Part of a small language model's weights.
Architecture: LayerNorm before each block, tied embeddings.
Each number is 500 + 40 x the weight over its row's rms, rounded and kept within 0 to 999. Layers, rows and columns count from 0. Numbers have three digits each. The size before them is the row's rms in percent of the matrix's.

# q: layer 4 attention query, 384x384, rms 0.119, rows 0-127, columns 0-47
# k: layer 4 attention key, 384x384, rms 0.114, rows 0-127, columns 0-47
# v: layer 4 attention value, 384x384, rms 0.122, rows 0, columns 0-47
q0 108:477453468523574455463469528586480402459524517484489542462526468531527514459514487427492526515512473552529501483507522456454556518483532465440498
k0 093:534481501545472488419504569572499441512491464479569560539540547506406503530529507526503427557477396509472539536523547505535509473477526526441458
q1 096:519513415446494486513529481475422515511495492509506399561460513475469486504501522544558471495491562535441477476510465486518514494503442481466517
k1 090:473529532500524506544484459489488503453512525532424555511503518505507547486502510436501506554492486499365526505469557497468607502536463511478449
q2 106:550537479470448539468471506463464478506487430463518438552474469427497431505470511486465493512490487563468480535438493520457537443491569516558535
k2 103:553488468471481554526477482491479508571448499438493507470505489498508502443409515524545520579490440484504460478562451471544541461520541527516549
q3 110:489490439546494529436435430508478486508552543527489567491513424521579459450589525464520475491484551500476613514518492449413495495503450522470542
k3 101:502533483551475438485535481574548510460494568579493532482527504453471474533546478486480442467517444457516512555477413504482481548402542526438515
q4 107:451520537542587460451507528563465523487542503503507494550552532492475465430592447485589535479496546523561509482505475475491417501509545522554522
k4 101:442511466518467513476544502590478552539490582482444532526526522541492467477496497519546528540572534457554567405557444480563433463551493486497498
q5 114:482585550538515484506550456476553518472478557534500544545552518477480509500511438499544552566466508472545505455452480506456476489504463520489489
k5 101:510523426540503464540490517504581541443548477449557484388513407482533563448469511547463497516558497505531519512488460508481541502440514626511445
q6 103:411532473496464546540505496484476491563478498499500482452446505515521492458494479511468540473531497469533492485495469515462459542509536528477464
k6 102:467548420491482571478531487508518485511534505520595543516505508573473541481477550494511443473479556503437512507535439465544505436499536458552494
q7 099:585494448541475556482517568503537567563471463573483545514576547500575502466524462460483512480498513483501586439526423468495487507501468459541484
k7 094:488450506500465506554520552458507496530477449508541510445568443553462493438589473406503527487519475512511412541482488509463456499491504522527546
q8 097:505464516535446488563521526447556448545452483470466455581504475474539543548483528536529526619517511446542540491484465553450450474430449517537528
k8 093:495475531517524464505489520418521515486501501471468491513464485503510462557538522525446502455479518513489536495498414455563422510503475538493488
q9 102:527541527551515487442463452517534539486470565608518490459576454474475549449626436514460510489491506552566445532506496446537446398492547422495543
k9 094:488510506467470574486508504477494493469533502525537470444555468520510524550429512541523528566516490562531491478482535480527446427493495497487530
q10 105:543496481516502462506543485517409401439473504494480538504451497535484523502392576519587542513525455543477456483484543554551492530464519453464469
k10 094:548449521453520537475459558525532487473477512500452521470483550460474525493469491447481457468453480510536493466520516534519540561486541475439494
q11 101:470536471557597518486492522503467461441556539514441450509506462528410483472516501513574457520500538461466541494462517512510497553505495462461438
k11 097:551530525477499505457475541549498487507580638431534441511535504530531534560483493439507522529452467491471503481477492485531508535501521467478532
q12 103:506520541514485519580455494541537429481427497501441508540469507489460406468514490473460536554478496473583547502484528544508501518479473514476453
k12 105:530486487526454572522515548428507481558496552528510510489572498474521543532481613506520455501515567501481484524488453461570429525479512441452521
q13 095:497486518482474452434574462507447613470474539518463519530534518540452533514485522461508566436487459538519425440507521507550567515465498464460400
k13 091:510455417534493557479520536445464521466479511484469511491535488531453479574522514496469524463444439416508451457505441519519533452531429470495496
q14 100:497470518531532498489541446456550511590523463547531487486496601531536458481473530503439508476489467555502511455553479488438461477467513447511505
k14 098:517455480529533454488523515449495534502547477501540532474474524458535522529493552535425519604526515466563459505555555471477540421483508486511417
q15 095:521546473460603494524476556483484453506517489485496480434444470545476483479515459488626480445493487540532534436504472545534550486490427479461514
k15 096:518470555521506459438567511598446482517570485473495493510549510448560529463451518488491428468490464520485597485520521595476504517555423540468603
q16 114:515520496552531534494542441545518546522445573516516499470518532505532516488505425501503557527440468552507489521535479549409457532490517508592541
k16 101:426480441410495490525551513539564543492426553496554547461502430462572400501525446539492538498507517506450484458574486490429569518519471524539592
q17 102:494549538483527529502588475407487468502441522480521449483417480500470562595519530461539519475482554502574468594469513472540483479527486473522518
k17 095:476477499547524481503538506421549475492454453520520490533486478475478443513462484473386477435491510511427505447555495498388454511503431544495523
q18 098:499515462523483460480538497528541541460507486476512513508493493533510421498549543547499558447467512468442551574479574481483515446476460486469540
k18 095:473510478508459485509447593507540509443557544576535499531503507506493503562469520507497497468531518475523490515409544432512515447512444496567475
q19 100:479506399563523562372482450525553537494485460533524478500485500494495491506542424497516500453508523473433469551462496495461462538612502528463531
k19 093:415522504508513524505520518513475491531542457460488565403443438456494569544499496515512495455503529557507551532476479526423553464540540562490447
q20 104:468457459469474522540541489535470501529432510513451555589557418533439518508454465582561494483525525466448435515504548477477480553522457477532459
k20 096:527513482447543504576495475507553559504442471529579452553492572483479492478502412495504555509539467562521447472477474486517457421494527497471447
q21 094:487548489486458467500479538438458515471446488513456429518484484468460561504536477491540510521465464520518515385503538488470577487552499468469490
k21 095:485501552480438533485549474623558533475500473490494386541443446520532447522424511530559497460485573536561534473499397474507478544533503520548531
q22 101:462541432497513560565458467560486493484515548430513531567463481552494426465536521503438530472485545457510541548511504517495450472537486531511532
k22 096:459501506444499546476484529471466440501531498429566548501482479499571463523489470425467428507505589449484493517497525547536416441496503511512498
q23 101:439491464531483517570476484494435506438507529527487491478426519416558448500462503503536559560521580511411517505511403529574560457420518450436567
k23 098:442458534447497514490501588450527465518495575532466454453524511495504491552437520482497519531531560481461440550496524508536474563512501509578449
q24 097:522500435479510480441490435525558578434492538493484508519561470454539533517464502508498510564482515466544487530480531436459521498421472519523504
k24 094:461517477510477587520506519534420532467564568500506579540548513501541520405499589503526422558528482450540545508476454487491525510493439564453514
q25 110:462508531476538472557454437505521604497465457534612547437513497474487465602533443569459472467408550497468603547488476511541431550476480570521531
k25 104:480564514524468532527534483494515526480513539519502511457566516516442521459501463564527498517453563503532389534551629451548478454591496506459528
q26 106:504493511554392523480457456521568475544540482468522435500501556486574527456516494543469497545495535542505455525385500482516520565541526476488560
k26 097:537524591495510525515543494523488459493549512634534471501482468478508455517547427490582462500492475581541471518497449563446606524497485511460482
q27 101:478496566466546501484454529530500514421474460523495497506442437454513459546507415557455448448539574501515486460498531445475552519529492531510580
k27 092:476409510477542465536511519476493533479519481476467543511433511431498508588503476539522514552499536483500525501454573523586522538410428585503479
q28 099:481524506467420490512506465449449488551539563562549487506520488469544496479511475482529511532531444486452556471482456468406481511430525526488440
k28 094:478541503471467439535488442565556504527457494514525545573540484428546462486500482529556484555491516488523491471466510522482518481493454470495527
q29 101:495451501494506473481471569514501450500486536520480490468544537497484471520543562455474474493486523479474506470481485449539504542470526444392518
k29 092:524542490503486503503484534525560473565547404394458432473580452417522491531486551535525515550464445575498609471411548538484463548480477523505445
q30 096:507455477467477485506453480444610462471466520534543528470506489466530458488537523480503477511507499506509466457473466491526532458444537497527506
k30 094:563539553476490515471464519615484453552499475506541496493530522499447478526439523528461524530560555461499450452446478497502547536494445528570503
q31 102:473473459562491462532560458428486471481465494454440463427503526516496485443524469471558570496502462510563511510531495502563537463509541503544463
k31 100:508469479491494485505412502463480537586520562510461578514542467455483563543452561445472448530459527482571489458484474495447568440541505488432541
q32 103:495561573521605521519517520562488546461458489533429480489456490470497465536475538493576483503549489442524471512480501450425498473517468530519495
k32 098:452482522568498537476534483492506532492480517465563493525529522454434563576457524451622419545503538489451518513475494451563435491476471547387482
q33 103:538491543567542492507511528482416437443459529477521507464566483526524580485520520470496438515516486518562494564505508473517487493567520499428446
k33 098:519470479415548438537539491473503486544504603567533490517427494441490533499518493478462453527500489537567567583498563447523432479493519519431534
q34 097:537542511460466559564447551482511444463530521476535497578459523530526480492473476488465507538508483536555481504526480505481511539548502506505504
k34 095:530466468494494487493516494513468466561468413458476399548470584532559428458418552473501554467522471519584493541537461481493526459450481527519523
q35 099:501491540489563501490510517573541400568577631480507390610553516506551514504543521449443540499530558510478510460446375508418516475425504499515457
k35 094:526549448414519540506529467524473560480436449454587445525509477468484483470459502483508517566499472435524535494421555562470595502502516553501512
q36 101:580488492477432528446461499492524419578550473464570490550591496515479478521535467487448424431503514498557520520422506452494484401469529475516495
k36 100:498478468513500533459502524572485510530522480591582442525552534542526505512485460509474483560452455517490479466469525420514460446549574554504446
q37 100:506507472496442505504513459589467523512506464496440468491554475462492466508520432468602486486541558512492495537505546530518513473515474532486492
k37 098:429425512480494505467545477476514493489476581465478568562471518460598520591496465507543541490486507498489512484480539409437481494447537496569507
q38 096:508553564444486536420462491478491541466512529506429451545472504461539537480439481457538481444452540559422512502524473577528485497521444472445412
k38 097:472462551502534547471517568479523550584507474530489520518442472482533447439531564451466525468522479498513496423444485569520538526519466524565539
q39 098:442404532536596539480501505494495532479504464459508553482489505518466504493461496498503495509521470548510518431571534509455464478488525486589543
k39 094:513544536474497509507514450522493568521482465543504464492495512440506432445512427462477499497518483478399587452505555514562474480478481478587468
q40 098:508508510508510525511504522469487499490473443476487555561458591389488442457492600523467497479498450530530539577534500516460468500388493510513584
k40 091:452513474522480469505484462455468447536500456474472479502496492487532541541463479528564510496534542429530465551457545603475472505573532468485560
q41 104:537520505429452477483467536512512562479502507540484496488543494475496525440567482507489510542436518517493565460551508517485495491525514482460514
k41 096:516495433567505504473485422527441451498572501505533498454508477491414515495441510514508550449479466555467516524581484585523499625468500463491493
q42 098:468450500562505487440535430532486532495484482477479444545603500507486478461528495486476496488502453548585467597497484507495498450577437515505428
k42 093:527521581478519461523478495518519566566536498476478527537543487390476495514478516477538526471534471542523468520515499543502460493530427588473544
q43 098:580435482451506526459460542434451515510461476519595497464470453508564540529576534515529435464513439461475555526476553513563505443458503486428548
k43 091:456453479515586543488511521558427499511503514529466505546563511552476555536556403481522491607513428507521487548452473531476383560473621492498589
q44 104:483517495531510538455551485480529397438453551459476493517477474524474519536488500543525406460562569499510623601512534486524553492510530486543481
k44 098:505491545509519454509512479579468518524516513459566520505518373464499552438542462503578402487511578481500561488494542503487466445461437500493480
q45 096:477488514478431463510509480466544546514565537538537430485471504516469493498507562468525502503498533483536507502543528484501513439480532478477522
k45 095:486458489482537479489535468497544448444539538508444443521439507528567488508534500492575514569533600517474512477516493512468457415542512463490457
q46 100:497490501526434483470489476366584494448544505525487449560500462518507512508453467517465517462491483532429461452554560460551469450462511520524429
k46 097:579441562523585434574456517495509461484524518481562575497559480438577493513490530506471450480458581544501473520528458501542503526465482537546551
q47 103:506468547504502484516497490502574501406524514516541400405469489458477489519522457507544463474503542544516533534449541528513472501455531508560498
k47 095:460504516542519428478458512515414509429533509528540553521527428530505549460436548400450558484510510458569497490535552465479502515518482503438529
q48 111:500513446498469480509507458530535590528447486502552462512542504468602501511505468478506518506488459495424560463521488455580443537541457512459485
k48 102:499561483486449506559542474429495494505474494477529448515436463518509501475492488490511526534489472534515507430501466547516470484409478485580492
q49 102:537506535475498465544558447485485437567517480437459432567469599535475544540476491491476525447403505486513502490508526468518534510505560506458492
k49 098:483556435503570463427520566405501420508501497452492546508490519474546481635481532477483509486488520475476525486493506534499519477544528536459562
q50 102:525527426555467464564446498447481511470433478516535469498524519507526536562501535469458548543502527498457505493495539503497447528475452451496478
k50 097:470468529488543501527527454510413524560472471532559504435505447495533505481492519490424516514451469498510526538509457428451420526506537481476480
q51 097:528489502525525507466502469536502430457471443490491517465523556485523469579486539524530486521457539486558429524501503444475517500497534494469474
k51 095:440444458459573500484543469521552553429480488544482507472539518526398460460457487523484520496493481525446447589548501476562495468509487493472448
q52 098:461503488473482477479515529513541474504453511445513532505495505501586558463483509522474510542518471456419413533474429441482536489459486532472467
k52 095:569509543496563565413437423527469525508505468512522528554499435487536502428503501466552478525512424464530525468479471498536516555451467535469454
q53 110:483488512496525474548524497523528503572540506587516535507508544588522534480521505486488563505509496517565499475484440533476531512558436592552530
k53 100:507508458493490510504624497529529522515464421471432417469569524469577497517463496475450471483447520528555532518523470511529552502484515503465549
q54 110:473513534495401501554496498549456523499451529520439460499433506545527507532412560485467503409503491479491510422447547538483492500519550439537500
k54 097:461503459511484531503528538464537595419534537469537504503454492501469493475482490531429498476455504533517499476521502559467428506441491507548501
q55 107:467449543510486546424501529566496439460475513480512482475523471461501518465451457527518542529553511534582515476525485476433482518512481641423466
k55 096:479502459582584498536531513573578479485508447508577519579499543510513444466502515459498423438529523523520530550440438534525545546497534510509443
q56 096:508500537546499473455464554518517499550550467473494498439456519500486508547570457461472532525473504552511496558459475530450497538507440462474419
k56 099:408456475566516515489462469515462482539456489515469542518468487523552544486460477481493554537508504474484523461501524528493538570480545437536480
q57 102:629521439480518542509527569527529501468520433443514448484537496513427557567526425505435461537473585482523544509479533506585503523521559465486511
k57 098:509488561506500488506449499443531482573536479441565556478506503528431552488527471490508474442465491476459461474511555469466521504484506469490506
q58 096:481558506512579495526503485466492574534508533446429488514590476465512538485470566475556487536543461487487567484431452564532443411516454430497433
k58 093:538388558544487501537565579475518463548508447432514440464585494462476509491481528517587525482444423486440459569513453525545606526499466533502498
q59 098:382483441516478463448512485508510492519521489479437494481446535423542523536547543520456473435494502500485533439476473500397475515462456482494495
k59 097:547536539520448541461533457493519453490554435527519475393555531438531478478451508477508501468567496468430512505462524514490487529571473461481454
q60 106:470511512546560511425457517487529522430491512576434445505472509471525555504511483485497511433498476493525483488477436542457543480548456538514499
k60 094:478507507478464480473527493548494526434465596448504505484494395463481561442480491393553583507465522441474533546496549475544560477447473494553536
q61 101:481515467468485514481471586517443499478476563518529479525484524522461533459565509457526498492527485480515503463586486506450499495511523503500458
k61 098:532506477494472489502549498534495511464505486403528529457488466535465507468523501553493483444436482403529554491512461470490477516502472561500496
q62 098:520410445553479509532557551474535412496504470512465528468508482436547555458601545469539492514582485542498536520498492546454539513564538477520498
k62 092:538453532574495492485507493514524490507534465488452488494478463485498418449525457416545480526516477621566506531442454540539499466517414502511483
q63 103:494511419496467573540440458457515439582579431487521532509548551514451503557518387502479520443485563493517535497432522497443519471508566511426551
k63 096:555481473469483593533514560574506507493483420484526496482533511468491488580494409520521521441481470514507560509526490497472522519559561464487511
q64 102:594460494492461528479496543501472501498494532518543474481429484457528450520547486492506468518491538534476575515490490466598498478466437498410535
k64 101:549512579534533502467417484492533476471468487496523495504531477569483583493502445508524500508493430534463517548465541469492545496500539465472489
q65 114:563442529484543485509498492596498551507517537473529546439583508451470496462505505489535434465527480531517387605555512514544616509544533561579459
k65 105:564527504480490386465533426476510553524509540513508517506568525530456499498498420502503393560475466475376501542469555506569500517485541450521514
q66 101:510536569500522519529570506507480495544551535509542421499464477462423456545422515622468503518530519513481509495491537510512448520534536466526512
k66 098:486568526446460559494523567515444456483481437538459537505476515483544636548451621455497507488442536534466491443504430386523465466509536460412474
q67 095:499486524478502472535495503472586558541536519513447517501484496518489471457462477525528447520528412448516395527488441502521492524531508512488518
k67 094:532461521506456542521447551463455520507539585561520492438526544494437436524485588531476535471497517544538538461563483606494491512476507497563472
q68 106:507502570501483368501504480457485545479491495495504423479402496516514501536482530541518505490468526467490478442507598505511533551536512537488530
k68 101:520491510459493462461516443408495512535462581558483520516499513552519544523507555523491503470496549502494505477470525505509455489430532490465533
q69 102:554463460492488507582481521550507452469515498539565534522412506522543551514497495532462489492473546514542551462444516457472512466417450494472464
k69 098:517480529512463509527493472493560471563513510539590458570591519462468505545516481508481481492438489434558513411444510477439501543507540492519443
q70 101:529452508533487555485559496563422520496549425484512512519525511474398483472526540425445441555492524469515555451456519474492523446486451575543543
k70 101:455469460438543369502495506488527546455570514433489495470494517535503475539509502521479506568419542521513461526439476528486511465533561499476522
q71 111:427506512481471484535525501532535500465487458489506504494497500456484520504522507498513419499488506480487485488517512485464608468371522434559489
k71 097:512541496539551478547527560567472458546521527518567563539472540538455443526548507483569500544502511498456512487517534446523519501515476573525586
q72 100:439447512496481513529515435558540540452502538495492562565511492446500491496471466478563554545545502483487509532523515489489530493518499544429461
k72 092:501531469511524473598483552501515539407439545500447505577515539415469558493505447426550460520505540478536467533519477552493551511488461501515453
q73 109:486516571440500444506472511481470537512476452518467519440460527463535492563493483444448522522472515534488551557526562464486444537541469490464546
k73 101:527522484500445491556482517453485485449432519479494547431421488496448499562476509616492530416516477479500488531536541491432481523429525529522463
q74 110:581509530504537529459436477447493457511527519504514512489464522537374463525500485495546576476534577501514503510538534561529473495516541491558521
k74 100:478497503551495438442495616491486499403568476517541581472510477567557464480486493502505482463437435488439492517447525525490539460495476451489533
q75 095:488510516542492575453483555451593564574499564527445493498560538557503513480508504490488548487522449481530474538471508482522545485543486464446472
k75 094:525455488467540537464492471501568539446527531561461519444477464511490515562515468476534553467500531519531502458496505491502519492551497494509473
q76 098:530483497492493571491574520517485533484473482482502564454480452520447553459494581511489554488507482428452540489523489548581574556437496517444507
k76 092:502524494512551500571545523548462511472522489469452486487539499464456530570529509466447477477458472531546499482512403422505468449514590586476487
q77 106:452455460505501507499492515477548542592458508444504484535468497504490473517520493471455540542481524487546545443523550542478566482469493498544521
k77 101:549534474425433473587559527424527508553463571490475536468473473502525508520506527473541469521490581402483488495537540505470470525499519535500465
q78 104:510538441511547428502527520514553439435550523471525562419457475485560433491466581496482394506470500611508514483468507499487513496464500537495507
k78 095:459585532514519561476521457534552509521530464479543522504475451535468469511590523511544474477507524425545519498483594472511544472443522532470483
q79 096:468402556525564486542533464484535570514506504447527469608521529506527462548543457497448515549504452456515445351472553486381527526521474532531510
k79 097:544525550551458493562482522508519470518459509467472536510492486480519520489532442491496474529472471455490531484482524465500564459490541483534447
q80 106:589485538485537490504448442548449500467513500555525510480513508510476494530504503480495508477588485501449468532506481486487487488531501589539507
k80 102:562562565541506481503554551520468566542518424530484540498437540469475542523463449532548512524526503491462429583482502519534531511503530522460536
q81 108:460487498515434419517556493465506477496488517532465540456518502430539506506593459471515504476493548578483448498532464530526468507499524537494493
k81 098:530452454503516444553530462485453501614499524546505527528527493535555549460472513509514411466495477529528423572478540535505491487509480474442526
q82 104:430505456519489484511509506430522491427547487524507523500519449518460441454526404425472470556537489506538451475493481497541423486567497518530440
k82 099:479533455485478411465549507554547570592580497497399512440514423458459462493492525475596513499479540511506524420501489485494493466498497523575550
q83 105:472455493529513505474491453509526423355484529452471526529464531526522544510597443529500466513468547455492480534510508495541539545502472486488466
k83 095:473420523483526454506434482540513411463477526497552453482521595580445450526574438462525446583486501470516513491557515517520535538485591510469553
q84 100:561485471454493460500462548544499450486510459495554493462486482544411504429503514523502457500549498479538515514498415443505481496488447492501493
k84 094:485448553480532571557546583540478414519501418535541520532624506495550448589391528439505502483456433540478458456486542490527518530544501485462513
q85 104:558442495544518456448471476494520442547480389506595511424530498461455499593525439495480536505502546528463501432493473554455491480530501517550553
k85 096:551442450464530557458495508513491509466466456477512531496502510487510512530541488497495440527457428462449503498519510455501525572536559472455487
q86 097:492530519522529523494517539506506435426449553504499481491485496514505530467527476526538515495506442528482520504532502510585548561492492498489533
k86 095:468458549507513487488528482496506481486473548487501480446504517547516474463538523493497456498505499581475549473533468534506433519494409438486484
q87 099:474508524493468525449490588513451520516569521521491531476537464558532521495499462544495520522538490531445460596467508509463508556488521459517440
k87 101:524395527491464421502445443579441512528509501530515485512449476466506512466465517454582444558437508455436435496458533487517553483508554559510428
q88 100:483486482512527584458525493443539525483477516531439517510497503439566478574458473506521575456506392522526552395471487489486490537533603519510553
k88 093:505547512483508539591457482544535481562480506426529532529474537508462457469481490477472593500480473452546599487527434464489548500475490497498441
q89 098:526488501479433574554512512474530535522537554529533476441496474483524515464508507462476549482547520512492525479441408523508455473512474498530531
k89 095:478477454453438524544483507546484552546513503532481493515510452531566538478449517475433503487496426545505554532533551564518439464572465486506507
q90 103:478503510494481487469473508506451460506509434450518431522481500473465472502480487506481479566507532463472466487459507479570552506448443525447525
k90 098:510428510501522488541487608455574554467548458501502471581477528498498440431451473607493577545517490498450539492500504454476498471491530507516522
q91 096:503512504461519476507471524551467481571534550552481497491560517468506450526484533516554498509526478519453498414460539451491403564452499554474457
k91 095:563495575486408458510477583533509536503519539525509545550531500483503563498494492457388489472463558526441522521549489595500462464511537496524514
q92 097:404502560496519463543487501488522529506440575443554495472503537562476575487420499535501493583486524511526477417553448500474549553533511494384501
k92 093:552518570499542460481514514494525447530538553557475487526502483422521535507501532419500523515439538492474539457474491482563605521468497522494445
q93 096:545533443492447497486410452512513594446510465572487468468395487465453551519485528526448487503493536557502423526484545533485448458506518442476455
k93 091:517557502504456450410497518475505490544520521480466491417502506480489526434593466511378509480518433449518522488469581459467589629492496537506479
q94 098:563474475548581434506547543448465509500536540458497538474548452531533530498552510470516427515544472537436516510479532549498430572569507516513542
k94 099:543420541555520499498507490533552405462543562451499555508464500542542629543542495459504550451488460468598545495460381485531548496502443535514483
q95 094:486477495522458537469490442484511547548505456451485481494464468400569530484487500474494425531505480529458508528481495515466461437618445489553466
k95 093:439476548514477523460513456488428416573553513496471458574542484539469511507414525486496519526584545497475484502411541545465569465530527516490427
q96 094:448501548482482506390529526498513491516436479508440511512522509457542496539478568522462553531480508507505516470519495518479503503537468450548474
k96 090:426571528555464501524493438592506491520426411452531451521426450499441462408551509527485473504427493479435533469531508545501486453531425515498505
q97 099:436505465555544457502497475542473495474488480524475427542568552474455529500459504526511578488521532462511443526507508530546515498458491519476484
k97 098:432516459502505472545512517530538544525496454470568421434464561488489534570474496434468471535546502474502563456486548534516445504473537500489437
q98 110:471484518476537473477505496483567528534493397531489501427495517550466508469374447477435542552508478478485513481499484529529460526471470497494544
k98 094:478489412493511575552483492443482453469491531437535496495526503501533508526457486507544573491491540470489454479544515515483515479530478509513458
q99 099:522453529482506504475458482507520490500497490509493500512494448507505519479527490464476461451457494535449524496467443432536584523559514543550513
k99 095:496549492452514579478499508533539463440486409512517461490496512532515499543446480507454490537468453545557506505513433469492538478468510534549490
q100 105:541474522548507495508566539466576498473440466478525507452524550497529444545521476510483485449514597494535500545481504439472486451490477488463533
k100 096:501527477585499412538496510457555514484445514450443438575524509457523538495499583444481546473507451475526511450527450448525513425410512515504457
q101 108:465535466490483461494519465495408374485504453483496501523498520516552505500538535528508468481562585442406456493498544435498517429532532560539557
k101 096:527500498547581494456523514525502570568500490573504455464474515522500543478537435604543477552558530452503551496505469450527408473424556525570541
q102 103:453506488503409547488551506567458519541523502488489422434476503557523507527551439482495419448514462505511504561462457502575503528537552511423523
k102 100:429477515422480528502499481542496517510458527455550574479578551515478535551535519504579464494517406532548518562500545558506559499500492444529485
q103 100:496501502529568462516506438511497514568480456510566483481520460529456580384447434546426552489519500476493552484496512604431541426542557532473546
k103 102:501503482516471555500575446525513500444481507489517518478525490526525530497554517519432483472489537489522507504452535524526592500528518555568541
q104 099:549529522447553478482556453440457560453490485517443464456444498556521546538421508576459501472479493517494491527537514505569446458466461499565565
k104 091:521549542441496517435557515484507463501513585455565493544533542452523536501480545477459528475440445449434455486565476573483509490511451506560534
q105 099:548445452544550512477470574438534491441454516491539550528495528510515452515512482508522569506510459510503489517441542496496537494504461553534514
k105 098:571415534504482522516523464531524563536513463466539450461509511425547548529547450501489470494502474557518447459548563445455544444507505493529425
q106 102:510537522503534536475500497543499459566516479521500530510460442448481466529552495520458533486571521477439457581488536544480487509530548493489512
k106 100:537533470513477499542434522481530470501517469556469524517451497509567516522462512422559448503519585522480528518500489490476452440476504505484499
q107 104:601491498515456495511501585492488488571455534505423529507540542529541503557488540468501478443518573543543483467515602526493464432476525523484549
k107 099:544537478497493483529499380491492497512503467515509543533395461543510558544464449477447515548463541459560518449487535516495537600489453497513503
q108 098:497471538485523523532459471583505532548541487523550519544491438474488408400557486558521469497496481525529487534502521587469490531450486422523449
k108 093:544500475531465517466480496485502514463461597466479492538586500481484530542561576520511482482510439495551483466517578495568428485512539495536535
q109 102:522537532556432499557491472523555487540489398505462475486475518556472523477556473497466522505481479494497489422461612514522481564522498538540436
k109 098:584511501546472485491499434457486503487491465456526503428438490506534416532519553540445512444468465530482477479443548445472550453538504505438495
q110 092:478508521539468559446414493484486478536456562513535533493524529591446460545523566567421502484502505542514553501498481546488501463563505456514495
k110 092:446554505527490520413484475459481425536496497567462527494501504511511490501598458589522473472534477448481562535500488471500494568512485528461472
q111 100:531515437511481564533511552534415473440503522404489516467474477491471525483433484488448506510501553546520549544508536524490497519514495542470471
k111 095:490449471533544502469481431493515483464499548561539493458502511513511525543536513499436571463519515475582450535508517489532565485503466506470459
q112 102:483477470498526527526482445542465545538455496476510423518495422522506507501621506415522530518520506553495526443518467445495413517511516454435503
k112 098:473484539453463468557527540467464545506490471479507568531515557477519411552528524528452459534476519492504489563510545471515501519464468486452590
q113 102:445433554512545503510509495497518502479487492513628510522488488523444439546463485471525502556541554553481524539581423466523449500486528541502536
k113 096:555513462580431443519474487496453494418447469489498488478509467465477509474476522484555485427545458501508538582514515419564511545463453529491514
q114 100:567434521492541522487542462472527471479569521508560484466508488451513506466451545516471452520473503478480501431551504535464525528581497533430574
k114 094:455561504498536575576524481500479512448624512414459455504516574509452501501508487539516452542492530531580486551503555523471606469495498461541505
q115 102:458522485529437455494527430468532489514471539477521469529583539484508547475484503476526429485497457526527490497514497395464570473498417512500511
k115 093:484470447553532483479485560449536523515493504430570485524453539476472523499502451435487491530532517513469446566487480475480581511478469501555539
q116 100:490444494508533501522451481526533528510436445481499543518535477527480507410481504422568511524500528459494453530554555529488533566485611524502541
k116 095:520470460437515448488449528442546423525509568485506473599501545458502571535503417516475465554522497538533495475458495530544556543457543467431467
q117 101:521499527519557512478493472553611516447477478494515489444484470391493497509566456526442473535497542576458477511496433448529461490519508551492478
k117 097:499468554468519550535560419465536509473486546493548420486489543503510471490504506528492472471499475469519452523576491498491608555494443556510518
q118 102:498465445533512439564454530568557478442495563485492517506527503488542449498483449478499462490563498518511451557499505496569505524496506470562552
k118 099:536425524488485408514509483560512502415535578568475435455564491494481487452537534506523494521529509466484475564506455534437407482411436481495563
q119 099:549464485592485599511497496447422534490510471506546516569582503479417459441482510479576506521475527514552472517459478512435496548537485589458447
k119 096:490438498466478486440558518503543534500438409446480536466477523548536491534541539418457461541464519509521470477514398555551565515513427500465479
q120 106:544461462456519488543481480480569541578506522492504490396577472423470525507456435491407529477451546534458528459535531440536412516546607457519548
k120 102:499482472510399490532526493460419482514505495508541485466558459547550545507580457499603497464451506505481466522509446509513470425485492478516465
q121 100:490470586492436503518509532528525492515479554460480511535445529553505479475467530455526613523452599529515511474437554559418526496600520491561495
k121 096:529428470531417495557480492521500506528460497466484494464503560511576500517470582452461489432495553517422492448527496539510538491460536496515427
q122 098:554517469474394485468477591456521504556512484491471559477484583488491468531539479498486512499454528512569448541550475534552488513533513502500622
k122 095:507573485515486483538500518548498555545531523572442537471548474550540515563533584525516592489466510468552422493494547486502516528489504444517582
q123 097:513451490527567479432471541460496568480471534518492565432543564551544500444511571484515489607473525387567491503470462509525528504527409528485500
k123 096:469511499564493452525497433438532557417487594539476499502483523572517525520452564545482508548472468542556449492453586518486492498514506535442431
q124 099:535558502526499580473550473487477518458502438479428482497516451464425474567513464511494473520476467510527530489394479452458439517488513468450505
k124 094:432512489540506550439516481534515499522476515565587464518573523486530496498520499500460533553469448483523554517504485511516508509542516634403512
q125 112:506515496504495490485547499534497456485487474532559532479478491496476491534522516521518529449496521528496512516520507517486503518532503465526564
k125 097:493486550543609445535507543559461458469521474517530484425500481539479529516545481488510524480522580475459529457517525454559455563441477470512546
q126 092:480490455489446517479425512567627424503532387498529507530520437463495483504538429529530424449538554475476492525475535425533441515484530477515516
k126 090:517516519431524503485458571491436452538510527530567541505452475520474469456482498505524468489461493501538497513496565470480476453602565461565453
q127 100:554555479512483442524537539451499564517534453483509555520550552567488477545491492526525473487505478421497458484576506515479486582424477526452542
k127 092:511466449441571544442527493451443477506501506495488463533561529401485568496510493515526495560473510487478494528445495478419521514458450524464474
v0 106:514535530481547450541431519498405489459486541458562545494607479501494419570441419477498566534493506526479558454460547559470494444498474533507450